python train.py --hidden_size=96 --num_attention_heads=2 --hidden_act="swiglu" --norm_place="pre" --beta1=0.9
Each number is 50 + 10 x the weight over its row's rms, rounded and kept within 0 to 99. Layers, rows and columns count from 0. The size before them is the row's rms in percent of the matrix's.

# layer 4 MLP gate, 256x96, rms 0.14, rows 95-143, columns 0-47
109:57 43 35 29 46 56 38 61 50 44 56 39 60 59 50 44 36 45 46 47 42 43 51 56 53 50 44 48 55 67 49 44 34 47 57 33 40 51 71 47 32 54 53 54 55 55 58 59
101:42 65 57 34 45 55 52 46 45 55 63 37 36 40 54 46 56 71 40 48 61 36 48 51 67 56 62 52 34 55 48 44 58 64 47 45 56 56 42 69 54 57 57 51 46 40 51 22
097:44 49 45 47 65 47 59 47 52 53 45 62 51 50 39 54 67 25 31 45 37 56 55 48 52 20 47 65 41 29 51 51 53 40 33 38 34 40 45 51 54 54 34 45 65 54 69 47
118:46 34 54 28 39 55 49 40 47 59 48 46 35 65 36 49 56 58 40 60 52 53 47 56 61 50 41 52 58 54 38 48 40 62 57 64 61 49 34 52 47 56 46 44 62 45 37 28
099:66 38 52 41 48 75 38 38 46 65 59 45 59 58 52 49 60 47 55 39 49 55 48 50 52 42 42 33 38 72 58 52 26 52 49 74 54 47 45 29 43 54 60 55 66 47 62 37
097:44 26 71 42 44 59 58 53 41 52 56 54 46 56 40 54 48 47 47 64 49 48 53 37 71 71 58 29 72 44 36 56 51 49 54 27 38 51 47 46 48 48 40 55 53 45 64 47
102:64 46 35 48 54 54 46 44 47 54 53 43 42 58 40 46 46 56 40 52 45 22 45 48 83 42 57 65 44 39 49 45 69 45 38 56 74 47 53 61 41 50 46 44 38 44 42 59
105:48 46 67 41 48 52 32 45 48 46 52 45 58 54 37 57 47 42 32 47 56 55 60 57 47 54 46 46 45 55 64 54 39 37 56 47 27 49 44 39 61 53 51 60 53 47 50 37
101:43 31 44 45 37 53 57 56 47 49 51 62 45 45 45 41 55 42 61 50 70 34 41 42 35 65 69 37 57 49 41 56 43 45 34 45 54 53 48 45 53 64 22 73 47 59 56 37
096:37 60 44 49 62 66 47 41 60 57 49 35 45 52 40 68 50 20 50 53 41 49 41 48 44 51 41 50 42 56 48 53 50 56 26 59 57 57 54 54 35 47 44 47 60 50 40 44
102:41 43 40 46 53 42 52 46 49 51 65 62 66 49 60 56 76 44 55 74 29 40 66 62 60 48 58 59 73 54 61 49 55 51 47 67 43 37 56 44 41 52 63 43 40 61 60 44
098:48 52 48 70 56 34 52 53 56 54 55 39 53 62 52 50 59 38 34 48 65 50 56 53 43 31 54 47 65 42 52 63 54 37 54 39 41 62 52 48 39 50 38 55 42 57 60 74
104:58 48 59 30 57 71 50 40 48 47 57 59 40 60 46 47 61 40 52 46 50 22 46 51 48 50 58 41 71 69 44 57 42 56 69 43 47 46 44 41 60 34 59 46 61 60 41 45
097:61 62 43 42 64 54 78 27 55 60 43 45 33 47 45 33 45 46 42 69 42 57 36 49 52 42 46 28 51 55 52 44 55 76 45 52 43 45 51 48 43 43 57 46 52 43 58 50
105:41 46 23 33 30 64 58 46 32 61 37 39 66 56 38 64 56 49 56 42 50 37 64 69 52 48 56 48 54 52 43 51 61 50 37 36 53 59 59 39 65 62 39 60 46 70 65 42
099:61 52 42 45 59 70 45 62 51 52 35 65 49 48 40 52 41 48 33 67 50 58 49 40 61 37 45 37 66 52 46 37 62 54 47 46 46 50 29 56 57 55 53 38 50 22 44 52
112:36 60 35 46 62 35 45 36 43 65 46 55 55 57 51 61 48 54 60 57 48 51 58 46 44 34 54 61 51 60 53 46 52 57 61 42 35 44 51 67 67 47 53 50 49 73 68 61
095:24 53 62 50 56 29 49 35 56 62 49 37 39 58 55 51 63 28 40 42 44 58 60 41 41 37 50 53 46 53 44 50 60 37 51 52 44 52 46 50 44 48 08 52 39 40 53 44
104:31 55 30 42 49 55 63 41 48 55 45 69 72 56 62 58 32 36 31 47 28 36 60 61 43 47 53 45 65 48 53 59 44 56 56 54 39 43 46 50 48 58 65 58 79 42 51 37
097:40 42 47 53 43 51 68 39 52 56 47 74 58 47 51 42 66 50 62 48 51 45 52 44 47 48 40 49 48 56 71 51 43 57 57 83 58 47 50 28 42 54 62 56 57 57 59 50
099:47 35 27 49 51 60 59 54 32 44 35 48 58 68 64 47 62 48 44 39 55 48 60 51 32 49 56 51 44 50 43 58 57 43 51 54 66 49 48 49 36 61 41 49 46 44 47 46
105:43 64 48 43 56 47 74 51 20 49 44 49 51 52 44 58 50 59 51 43 65 63 50 36 58 62 57 58 47 36 53 51 54 44 40 33 47 44 23 42 54 52 34 48 45 52 48 36
103:55 41 55 54 47 46 63 42 44 53 51 65 53 50 49 57 74 63 41 49 63 54 48 40 54 34 47 45 41 59 42 45 63 72 54 28 51 58 34 52 73 47 57 46 53 48 58 54
100:42 42 43 55 56 40 49 47 43 51 54 46 54 51 32 47 56 48 41 49 49 58 54 33 42 54 63 75 54 55 43 65 39 53 54 47 62 34 38 43 46 40 40 56 73 56 58 60
093:56 53 66 41 57 44 79 51 46 33 56 44 41 53 41 53 50 45 55 35 48 32 63 58 55 43 50 52 45 37 40 40 43 53 33 30 32 59 48 62 71 43 49 64 67 62 50 46
103:58 53 39 58 45 43 40 53 52 39 58 72 70 59 45 64 64 43 44 40 44 47 71 56 34 49 58 60 60 39 60 52 49 47 50 45 60 47 51 45 67 50 59 64 55 57 45 59
092:44 46 50 29 49 41 44 48 44 57 69 57 63 44 48 46 45 48 44 32 57 43 44 60 38 42 19 48 40 47 46 61 49 60 58 34 71 65 45 47 38 52 69 51 54 49 43 64
090:55 44 54 36 66 38 64 52 48 49 41 31 49 59 54 58 49 56 54 44 46 27 48 60 51 62 46 39 59 41 52 40 44 51 45 26 45 63 40 52 55 71 45 61 63 59 59 39
107:45 34 51 49 48 44 59 34 40 39 52 43 45 41 47 55 65 45 33 62 43 42 68 51 30 39 54 44 53 49 32 37 55 50 37 48 62 57 43 44 49 52 34 63 66 58 39 23
104:47 34 54 45 58 44 42 45 67 53 51 68 53 39 24 46 45 37 39 45 55 58 53 33 28 48 34 41 46 57 56 56 53 41 39 51 43 55 65 43 40 41 57 65 48 69 59 56
094:66 50 60 52 46 64 51 66 47 56 73 59 33 47 45 49 44 58 46 63 54 40 50 27 71 41 47 30 60 42 54 58 50 47 53 41 54 45 60 58 45 61 64 56 50 47 41 46
107:42 49 32 42 22 57 46 35 40 65 51 51 46 53 51 58 43 45 45 41 58 48 63 59 55 55 45 57 54 65 51 41 45 44 68 48 46 57 55 56 38 59 61 41 43 52 74 46
103:57 62 63 41 40 54 29 43 49 55 44 53 36 50 55 42 39 52 52 66 53 36 68 25 49 51 46 41 63 25 42 47 64 59 55 52 68 49 55 44 51 55 58 46 52 38 51 50
093:55 62 46 34 33 44 44 43 58 45 51 49 56 42 56 57 45 44 57 64 53 46 38 58 45 39 34 52 49 54 45 41 56 40 54 39 59 55 54 48 62 63 64 58 73 46 48 45
103:55 63 56 41 32 43 53 45 47 49 57 37 50 48 51 60 47 60 54 57 58 62 56 46 49 49 50 40 42 44 34 43 54 58 61 39 45 25 49 40 55 49 46 59 60 47 51 58
105:62 54 64 43 67 60 55 43 48 52 27 61 44 56 48 32 42 51 41 65 46 48 54 43 55 57 34 43 48 54 38 59 69 58 50 38 48 43 44 45 53 53 38 59 67 41 49 49
107:58 47 49 36 45 50 62 71 37 51 64 53 38 48 56 49 62 42 50 41 65 41 51 26 38 53 47 56 44 49 68 57 43 53 47 46 67 24 44 33 53 66 51 43 51 41 36 44
102:54 47 35 40 39 43 64 60 59 64 46 48 56 67 37 69 34 41 48 47 36 60 46 51 57 37 42 44 31 44 53 53 52 65 45 56 51 35 36 52 30 63 50 37 66 51 64 41
098:45 52 32 61 51 39 48 21 44 55 64 67 63 57 40 45 43 35 46 35 56 50 60 46 39 45 47 51 66 56 48 70 70 44 67 48 63 56 32 50 52 45 59 61 50 55 55 45
096:77 49 49 47 38 50 36 43 67 58 49 54 40 44 43 64 31 38 36 62 46 43 35 50 54 21 49 53 65 48 36 41 40 63 64 43 44 55 42 49 36 50 42 43 48 55 43 57
094:48 38 55 37 48 36 45 44 46 56 40 49 45 55 54 54 48 59 52 59 56 39 76 32 65 62 36 60 36 38 43 48 58 53 33 45 40 33 46 56 50 44 58 36 67 45 35 36
093:55 45 29 61 43 26 37 50 46 50 52 49 54 54 49 44 59 49 50 46 77 69 53 42 47 62 35 41 41 60 45 62 45 63 75 55 47 51 35 43 51 53 37 45 49 69 54 57
121:41 72 48 45 38 40 40 41 45 64 58 39 58 47 41 55 43 45 37 45 42 31 69 56 58 52 49 70 58 51 59 64 53 43 44 57 41 42 27 40 61 46 69 57 58 45 57 61
104:37 54 49 31 43 43 64 37 46 65 59 50 60 45 43 62 50 38 38 32 31 57 44 54 35 30 31 44 52 53 51 59 57 48 45 40 50 64 51 36 43 51 54 56 60 64 56 54
101:52 58 56 46 40 66 55 46 51 55 60 43 37 49 58 48 54 37 43 52 64 53 51 50 40 45 56 30 48 34 57 50 54 50 60 57 47 42 44 64 41 58 48 51 54 62 49 43
089:71 49 19 35 44 39 38 32 60 60 58 51 42 43 34 45 48 41 37 31 43 35 47 39 46 49 39 58 57 53 61 43 66 40 53 33 43 67 39 49 48 54 48 57 53 38 54 49
096:67 37 29 60 47 43 70 48 53 64 55 57 60 50 41 42 40 52 50 56 46 53 59 43 58 42 45 46 67 57 52 35 49 40 54 40 60 44 42 37 62 57 50 46 44 62 64 45
101:44 62 42 33 53 64 66 47 59 46 65 51 74 42 41 59 75 67 50 48 56 55 56 47 52 41 51 50 53 39 53 70 70 64 35 44 28 35 56 42 50 52 42 48 50 38 50 38
097:63 37 29 48 62 47 53 59 33 55 32 40 50 45 52 51 36 39 39 41 55 34 73 45 51 50 47 48 39 44 39 58 67 52 41 50 60 42 45 51 61 48 44 56 59 79 55 56
# layer 4 MLP up, 256x96, rms 0.13, rows 95-142, columns 0-47
106:58 50 35 44 53 28 54 55 24 46 53 59 75 53 46 55 59 42 48 29 41 37 60 59 29 39 57 48 75 33 52 56 49 36 49 54 49 51 61 50 33 51 43 50 51 41 53 44
095:56 62 55 65 47 47 57 51 40 56 54 32 71 54 61 48 52 80 47 50 62 55 48 60 49 50 44 37 46 69 49 43 43 61 65 56 56 40 48 51 48 59 44 35 50 46 48 45
098:46 55 34 42 41 55 51 40 47 45 64 36 45 53 39 49 57 61 50 31 42 37 55 47 28 51 50 45 55 54 51 48 65 58 50 57 45 55 41 47 40 60 46 37 65 40 43 68
114:49 58 41 43 61 60 67 50 63 47 50 48 74 50 62 37 33 52 51 55 70 45 45 56 68 36 38 41 36 55 61 46 53 34 56 54 63 65 42 48 47 31 65 52 52 62 67 36
097:33 64 52 37 42 52 55 69 40 48 43 47 60 55 54 55 50 58 37 45 65 56 55 49 54 56 46 43 63 41 61 43 55 30 57 46 37 49 45 36 35 67 54 36 58 57 52 53
098:39 55 44 47 65 51 47 50 41 57 38 50 78 55 48 36 29 56 51 57 50 32 49 50 50 41 53 61 36 50 53 53 50 59 56 49 67 53 65 43 33 40 46 40 58 38 41 42
100:35 70 53 47 64 62 49 51 42 46 41 55 67 35 47 53 56 44 38 36 63 43 56 42 55 67 49 52 28 29 31 61 49 43 45 46 39 42 62 48 72 55 56 50 59 51 70 52
107:50 71 47 58 56 61 54 56 42 50 55 42 42 54 40 47 34 69 65 31 28 55 65 37 18 54 51 50 52 45 56 54 44 52 50 54 55 57 46 56 56 65 56 54 52 79 59 48
100:44 55 42 58 43 40 61 58 52 48 40 41 40 51 43 37 73 41 57 60 60 40 44 51 51 40 56 55 43 60 55 20 52 38 49 45 43 74 48 47 34 47 47 51 73 56 37 51
093:50 36 58 61 40 49 60 38 31 43 77 58 36 50 38 57 52 48 51 48 55 42 40 56 46 59 46 59 39 44 34 64 67 57 45 60 49 58 42 48 41 30 45 43 43 36 63 53
101:53 49 52 47 38 37 49 47 56 45 49 60 37 41 44 38 45 45 51 67 40 43 59 45 40 61 57 54 57 58 57 63 46 44 38 44 54 46 36 52 56 31 51 47 40 61 51 63
095:62 37 49 55 63 60 70 41 54 40 38 63 42 50 56 48 46 55 75 55 29 59 53 57 48 65 62 65 40 49 56 46 68 45 48 50 51 36 45 66 47 68 60 49 45 50 61 32
100:51 50 44 50 47 68 57 51 42 54 78 50 46 47 54 40 50 46 62 47 50 40 29 56 53 52 47 51 60 61 57 61 50 71 49 51 41 31 52 50 47 45 75 60 61 45 59 49
093:32 63 47 67 59 71 42 66 55 60 40 60 65 55 60 34 51 56 46 44 74 46 45 39 57 50 54 45 55 58 44 68 47 39 53 53 62 70 71 36 55 62 50 38 29 44 51 45
105:52 32 58 53 60 63 38 42 57 48 48 51 57 40 51 57 42 45 36 46 53 59 58 56 48 45 49 62 42 42 63 58 54 50 44 46 38 69 54 57 49 59 53 63 50 46 63 51
097:42 48 50 49 53 59 59 54 37 57 62 43 50 56 60 51 53 50 51 42 52 62 35 56 63 18 59 37 48 41 53 50 52 57 61 60 50 35 54 45 49 50 52 44 51 44 41 75
101:48 49 29 53 60 40 33 51 48 66 61 51 52 44 70 61 55 52 65 54 64 53 69 52 53 61 53 37 51 66 49 45 56 56 49 43 65 54 52 55 38 61 61 58 45 32 59 48
102:55 45 43 57 59 55 58 43 62 45 56 51 53 34 67 54 52 39 48 46 54 48 32 36 50 58 57 61 36 55 60 53 55 47 40 50 49 52 54 51 35 36 45 77 32 50 54 31
109:30 51 36 39 50 45 41 52 52 52 25 38 53 57 60 65 43 48 42 49 57 40 50 56 48 49 70 39 45 29 58 46 47 42 49 41 66 75 51 52 47 46 41 64 47 49 50 54
105:48 35 24 48 55 72 37 39 53 45 46 47 50 33 52 57 47 53 52 51 50 42 57 43 58 40 49 56 50 41 38 65 53 36 63 71 63 44 56 48 59 51 66 35 49 36 63 42
104:39 48 53 37 49 46 29 53 45 55 53 50 58 37 49 51 51 43 40 38 42 46 63 53 40 49 41 54 56 42 62 34 61 50 53 47 54 63 35 54 47 62 42 55 58 40 47 33
113:55 72 69 40 55 38 67 35 48 58 46 38 48 54 61 50 48 50 59 40 54 54 39 50 45 42 54 46 51 38 37 41 52 49 58 69 43 53 53 48 38 49 51 35 50 47 42 37
101:59 46 40 53 40 50 62 45 44 28 52 60 49 36 48 67 52 59 64 68 45 60 56 60 46 34 57 52 69 66 51 61 59 36 32 40 50 48 54 49 61 38 39 47 55 51 64 61
097:34 48 58 55 55 73 64 59 36 50 45 36 54 44 52 58 36 54 61 49 38 35 44 56 49 49 49 45 44 39 67 36 77 49 63 26 50 54 42 58 57 45 53 42 68 31 49 41
089:46 53 57 60 38 41 50 54 43 39 52 51 39 42 46 46 39 44 58 43 49 47 35 22 46 66 52 58 51 47 54 65 42 57 54 65 39 53 54 55 61 50 61 39 32 59 59 49
095:58 66 60 43 62 58 54 39 48 74 39 41 55 40 49 41 47 44 47 41 63 51 40 58 53 56 45 33 45 63 48 55 48 41 54 56 30 70 32 32 34 54 39 62 51 43 58 53
096:36 41 42 61 46 55 61 39 47 39 31 58 36 66 59 42 60 35 51 49 41 29 44 54 71 43 52 40 66 66 55 49 82 56 56 52 28 35 46 47 46 53 42 62 60 48 46 41
085:49 35 39 51 48 43 47 39 59 62 52 55 46 52 58 39 45 55 44 55 57 33 62 51 47 56 54 36 54 48 70 56 66 72 55 63 67 57 58 51 58 68 61 46 45 42 45 42
095:62 51 53 49 53 75 52 44 41 61 54 51 27 68 42 35 57 33 59 63 56 69 51 45 51 52 47 54 66 45 59 51 43 47 50 57 55 36 60 44 43 51 49 43 55 38 64 51
098:45 53 44 43 47 43 41 46 31 50 24 64 53 45 52 39 66 35 61 61 39 51 67 63 45 37 45 43 48 46 42 50 56 45 46 53 58 54 55 39 43 36 38 58 37 42 27 48
100:36 44 40 48 43 43 45 54 59 62 56 21 51 46 50 55 38 49 42 42 41 44 48 54 43 66 42 59 39 60 44 68 43 58 55 51 43 78 45 52 56 48 69 68 46 58 50 40
096:57 43 44 65 54 50 39 35 47 55 48 52 45 61 58 52 53 50 44 37 64 51 51 58 57 64 59 47 51 47 53 54 47 48 50 40 50 36 58 66 64 49 27 44 54 24 35 61
100:44 63 53 29 54 52 51 48 41 55 40 67 47 53 55 36 23 33 50 54 54 52 54 51 56 27 55 40 65 45 51 57 50 46 43 57 52 46 46 48 34 26 59 37 38 53 47 73
094:46 36 64 45 55 42 51 60 49 45 66 42 25 49 61 60 63 53 55 72 48 42 61 45 62 36 62 34 43 53 52 44 49 58 52 43 53 66 40 57 58 54 51 38 48 45 35 31
098:50 63 47 57 59 59 53 61 58 56 54 57 57 51 61 44 43 34 65 61 47 41 43 42 42 70 52 50 32 66 45 21 46 59 50 59 55 36 43 55 44 58 61 59 37 56 61 62
101:45 54 47 52 43 60 38 52 54 54 36 58 57 62 42 30 34 57 51 38 34 54 47 45 46 60 46 39 38 47 37 53 61 61 52 54 41 45 39 45 26 52 53 52 68 45 64 54
099:12 49 44 43 52 44 53 39 61 57 51 34 55 40 50 59 67 48 42 46 54 58 51 47 50 58 48 56 43 46 50 51 67 53 61 38 46 68 43 49 31 41 47 53 39 41 52 45
105:38 34 39 57 40 46 49 40 34 52 44 52 60 61 67 56 63 59 55 29 56 55 63 55 44 64 42 53 51 57 65 58 54 52 37 57 50 50 66 64 57 56 31 52 60 56 41 47
095:61 52 38 51 62 20 52 60 64 59 50 46 62 55 52 58 52 43 43 62 46 59 57 55 56 53 55 35 49 67 50 29 44 39 50 57 49 62 46 44 45 52 35 60 53 51 61 68
102:57 28 53 47 61 65 61 56 40 42 42 45 52 58 47 52 65 52 57 68 51 56 53 61 76 50 51 62 53 54 39 38 36 46 31 47 53 42 63 62 39 56 61 44 59 43 49 53
102:74 48 56 38 57 58 42 54 56 51 38 64 40 48 38 57 35 30 45 49 47 42 48 50 50 64 53 40 73 50 48 53 71 54 42 52 65 66 43 44 43 48 32 46 52 69 52 49
102:37 53 62 59 44 50 57 58 48 28 62 43 47 29 38 53 37 39 42 47 36 53 44 47 40 40 47 55 59 34 38 60 40 35 47 36 43 58 27 45 64 47 50 33 50 59 55 40
106:58 48 58 48 41 51 50 61 59 58 46 35 50 50 51 61 59 26 40 42 41 51 65 42 69 44 56 62 58 39 64 48 37 26 35 50 50 64 53 52 55 39 43 49 49 59 41 52
099:63 61 50 41 57 35 57 51 61 36 39 40 67 44 43 45 57 44 47 57 52 36 47 46 45 49 53 57 49 47 51 36 52 28 47 45 38 58 50 54 51 48 47 69 57 39 32 48
102:47 33 47 53 34 50 33 53 52 55 58 48 51 69 57 53 23 49 68 49 40 47 53 52 52 49 51 41 47 32 49 53 63 50 57 74 54 39 47 51 66 50 65 53 24 38 58 55
089:47 65 38 53 40 46 29 63 54 46 54 41 32 47 44 55 54 51 58 51 42 56 42 47 58 45 48 60 57 41 56 50 29 21 65 40 40 35 47 50 39 55 58 39 59 47 69 49
103:49 50 59 44 46 50 56 48 36 48 41 47 45 51 51 46 52 56 41 53 40 49 49 41 36 54 34 58 72 70 39 51 49 34 45 64 40 48 45 56 52 46 54 58 64 65 42 39
104:33 60 67 56 58 45 52 52 61 43 45 55 50 53 50 62 39 52 45 51 53 44 43 40 61 43 59 19 70 56 60 51 52 56 51 42 46 48 49 52 25 22 36 57 55 50 45 36
# layer 4 MLP down (transposed), 256x96, rms 0.129, rows 95-142, columns 0-47
106:56 59 48 36 45 47 64 48 41 56 66 52 65 40 57 55 37 55 57 67 52 55 39 48 60 45 55 52 39 46 45 40 33 43 50 56 49 51 61 35 63 39 40 48 58 34 65 45
096:53 55 53 33 45 46 55 58 46 62 50 50 57 48 50 44 52 43 44 65 57 38 39 63 52 43 73 75 51 53 59 36 59 39 51 38 57 40 39 57 50 49 55 64 46 28 37 43
100:47 49 42 50 29 55 61 44 46 52 57 47 61 59 54 41 78 46 68 43 67 65 60 66 32 56 74 72 41 49 45 48 64 49 41 47 42 49 46 59 42 41 50 50 52 50 53 26
109:34 51 34 48 60 49 69 43 43 52 56 66 52 44 28 49 45 55 50 42 66 45 49 40 58 43 61 48 55 31 55 52 52 51 44 60 46 67 56 64 61 46 70 54 45 52 33 44
099:38 53 57 32 59 47 34 53 53 50 55 39 54 33 66 64 49 50 49 60 31 39 75 54 58 46 59 33 62 52 62 35 41 34 61 52 49 41 42 43 35 41 42 68 39 57 61 63
099:67 51 32 42 49 32 51 49 37 39 38 44 49 58 70 67 49 60 55 47 50 54 49 58 38 55 47 36 34 69 39 54 65 41 70 60 57 45 39 53 35 51 53 38 62 56 59 31
100:39 57 61 57 35 48 64 60 70 43 53 46 31 42 48 39 60 49 50 41 52 40 68 51 58 51 63 58 66 62 43 66 56 58 34 65 62 64 47 62 50 40 50 52 45 49 43 62
109:57 66 41 43 63 58 57 53 41 57 51 43 64 61 73 57 64 38 48 37 44 55 62 58 52 35 66 71 45 36 70 58 58 45 45 39 53 42 50 44 50 49 43 44 47 52 53 43
095:58 33 37 51 56 46 49 61 43 41 48 57 39 46 45 53 35 46 46 45 36 49 54 60 60 42 68 65 54 58 54 65 52 55 49 84 40 59 30 43 61 39 50 48 56 41 47 56
096:53 50 39 47 31 60 40 45 48 46 50 29 62 54 54 58 58 48 54 58 53 64 40 51 51 62 52 56 61 44 62 45 55 54 54 60 40 35 44 55 37 43 59 55 22 60 76 37
101:65 57 48 49 69 53 42 38 63 39 53 46 58 49 65 40 61 58 59 53 62 59 56 53 47 60 46 57 39 37 42 63 60 55 48 52 56 48 48 45 66 43 47 19 51 39 62 45
091:39 51 50 61 49 65 54 39 56 59 57 45 39 60 50 42 36 59 41 64 52 42 40 52 42 42 44 40 59 47 65 51 47 47 32 48 40 59 53 56 45 43 46 60 57 70 43 61
104:44 64 66 62 48 70 45 40 57 36 46 63 58 46 73 45 54 34 50 55 44 38 54 47 37 44 47 60 42 60 59 47 53 50 55 68 36 59 58 49 60 57 61 47 53 36 37 55
092:66 37 35 52 55 37 60 64 44 37 43 53 69 56 31 52 54 52 56 71 41 61 41 57 34 41 44 39 45 53 43 44 31 39 44 61 33 33 37 61 54 36 52 67 54 54 49 65
104:43 51 42 35 61 70 53 48 56 62 52 64 60 43 49 43 51 59 66 51 36 48 54 45 69 47 50 48 40 43 60 30 46 39 54 41 56 42 62 66 44 47 51 33 48 58 43 59
097:52 34 39 54 44 47 51 53 36 61 39 47 29 27 53 47 45 65 41 46 55 41 53 64 50 62 54 51 51 50 64 45 58 50 39 40 45 36 53 39 56 41 64 44 39 41 58 46
102:50 46 20 52 49 48 36 57 47 56 29 40 49 65 45 45 36 68 50 48 62 43 67 40 44 59 47 41 40 56 59 49 54 42 60 37 44 36 44 53 39 54 59 54 41 47 54 65
099:50 45 46 32 62 55 60 45 40 41 40 46 55 43 64 51 41 47 40 53 49 52 58 54 66 51 82 48 60 44 50 44 55 58 46 49 61 60 58 53 57 70 58 34 50 55 51 58
105:32 53 44 57 54 59 49 36 35 57 37 44 27 67 54 49 43 58 47 58 56 40 48 72 50 37 75 48 64 53 52 41 71 48 37 32 46 63 51 51 50 32 29 42 51 46 67 49
104:61 67 32 56 59 60 40 45 32 44 63 34 60 52 54 58 57 46 63 41 31 47 32 50 46 31 47 38 43 50 39 44 44 52 35 38 45 41 47 57 61 50 61 51 48 56 62 35
105:48 46 43 48 37 52 55 63 38 63 34 40 57 42 67 50 65 51 57 38 35 56 64 40 62 53 52 53 52 64 69 49 42 42 53 41 61 35 46 40 44 56 45 42 45 37 50 48
109:50 57 44 50 50 53 36 43 57 50 33 51 43 59 48 41 53 51 51 57 50 63 49 49 66 59 59 52 45 28 37 41 62 45 58 43 39 34 39 56 44 42 37 45 49 42 55 44
102:55 66 38 46 37 53 42 50 36 64 47 40 48 72 50 67 51 37 48 47 65 38 42 51 44 51 60 37 58 58 51 53 40 34 48 47 53 46 57 57 65 41 47 47 46 60 48 65
096:34 56 36 54 53 30 62 44 72 59 56 34 55 72 47 51 45 51 27 58 48 56 61 35 40 46 43 39 55 59 53 50 53 51 55 61 51 54 55 67 44 53 50 62 50 63 38 36
095:46 55 59 54 45 42 45 55 68 45 50 55 41 39 53 43 65 56 53 45 38 52 36 40 61 39 48 66 41 65 51 64 61 54 47 61 59 68 60 63 47 46 42 58 58 50 46 33
095:59 43 44 62 54 61 56 36 55 55 40 63 61 56 33 59 60 32 40 39 42 57 44 42 42 59 48 53 42 42 51 56 54 58 47 55 49 51 41 45 43 67 35 56 34 54 54 48
096:50 35 43 47 37 47 42 54 45 65 51 45 28 33 34 45 52 49 39 43 39 44 58 63 62 32 47 42 51 42 60 40 43 52 52 46 62 38 50 31 47 56 46 50 33 43 48 30
088:27 33 51 41 42 41 55 48 49 51 39 46 61 52 35 63 48 50 46 45 62 41 56 38 44 46 45 49 46 52 31 58 60 39 43 50 31 63 27 31 53 37 43 44 63 57 44 60
095:55 51 42 51 54 39 52 47 66 59 43 33 39 54 54 43 50 46 45 55 55 37 37 52 55 31 49 51 66 51 45 55 43 53 31 63 62 67 39 39 47 36 36 39 51 55 64 54
096:43 63 40 50 52 42 40 63 41 64 45 39 58 40 61 40 47 51 42 52 62 56 67 60 44 67 49 45 56 52 35 63 47 47 48 45 46 50 23 48 44 53 42 62 53 60 63 47
103:37 53 41 46 47 36 60 47 36 45 56 52 46 76 41 40 46 43 38 50 43 33 26 57 49 64 33 32 69 61 57 59 56 35 63 58 56 32 46 47 62 51 51 61 50 61 45 58
098:43 58 57 54 40 45 66 58 41 41 37 50 54 54 65 64 35 38 66 49 53 50 38 47 62 53 41 45 44 50 46 45 51 62 38 39 57 48 38 56 49 69 42 42 45 39 35 63
096:52 56 47 58 48 54 56 43 57 37 42 43 44 28 58 49 42 33 53 58 47 46 49 63 40 40 56 57 48 60 45 56 52 56 75 60 68 43 64 43 43 33 74 57 56 58 54 63
099:51 30 42 58 42 58 51 39 43 43 61 45 67 30 55 52 39 48 52 49 44 63 41 48 57 60 58 38 50 55 39 60 59 28 62 53 34 27 50 64 59 36 46 49 51 55 50 28
098:61 46 51 61 59 53 48 51 38 43 61 31 62 42 59 68 45 61 45 54 62 53 59 60 47 24 51 56 58 51 67 48 57 57 41 44 53 46 50 51 62 44 55 41 46 43 44 29
104:46 61 43 63 50 50 36 57 40 84 37 51 45 55 50 59 41 55 57 38 33 48 67 66 53 45 57 56 42 50 64 34 56 46 61 39 60 27 63 38 75 60 55 54 47 49 59 49
099:44 55 43 47 51 40 55 54 59 49 54 38 59 47 58 38 54 35 38 49 49 34 51 62 54 46 32 45 45 57 45 40 34 41 57 42 55 54 56 55 44 67 45 45 52 53 62 47
104:54 42 58 56 46 43 64 32 61 44 55 55 59 54 38 69 62 56 57 50 48 38 26 49 49 55 45 47 57 72 55 53 44 46 46 56 42 64 58 48 35 74 46 48 40 52 39 32
098:58 39 55 48 64 36 32 65 39 59 45 59 73 42 65 62 44 53 59 57 48 54 52 59 51 61 40 57 30 48 71 60 80 60 50 54 62 33 52 47 48 47 56 58 56 44 43 41
100:42 35 56 55 48 39 59 54 44 53 44 42 55 27 38 49 30 44 52 50 63 46 56 36 73 42 46 61 48 44 45 51 37 32 46 47 45 39 41 39 40 54 50 35 48 43 51 49
102:63 44 43 55 53 56 62 48 46 49 48 34 49 54 46 26 34 49 53 45 62 41 34 38 57 63 50 44 67 29 55 49 54 40 39 59 66 68 50 52 38 46 23 50 47 64 57 60
099:52 42 50 62 54 47 66 58 59 44 49 45 60 39 60 69 47 30 47 65 63 51 71 68 54 41 40 53 42 61 43 53 54 40 54 30 50 38 46 43 50 58 49 39 48 45 55 45
104:48 48 51 49 40 34 33 48 59 45 56 43 53 65 60 47 53 59 58 51 55 48 60 57 45 59 61 83 53 45 28 59 50 55 55 56 64 47 64 48 53 40 35 36 45 44 28 48
098:33 56 33 53 63 58 53 57 50 38 51 54 35 61 40 42 46 51 51 52 51 58 44 42 42 71 51 53 39 44 67 56 55 57 44 63 56 45 49 57 45 57 57 51 45 34 42 46
099:43 57 43 46 39 44 42 50 39 46 61 62 46 36 71 52 38 40 48 39 48 31 57 48 53 43 41 42 42 59 61 62 27 54 40 58 44 46 44 49 49 48 53 48 52 61 46 37
094:46 42 46 49 61 55 57 59 34 32 58 49 51 41 43 57 50 56 83 54 50 50 46 47 49 43 66 72 38 44 53 48 57 46 46 41 42 55 60 52 50 47 55 17 54 50 41 56
102:62 49 54 48 37 51 58 62 62 47 45 61 50 45 35 63 48 45 39 44 53 52 49 31 78 63 59 32 59 49 47 36 54 48 45 49 59 52 47 56 43 56 55 54 67 50 55 47
103:63 53 53 47 44 63 21 47 38 39 43 50 48 52 54 74 37 49 71 54 42 51 61 49 39 48 25 66 47 43 41 38 57 54 57 66 61 53 45 55 60 44 41 47 53 41 53 52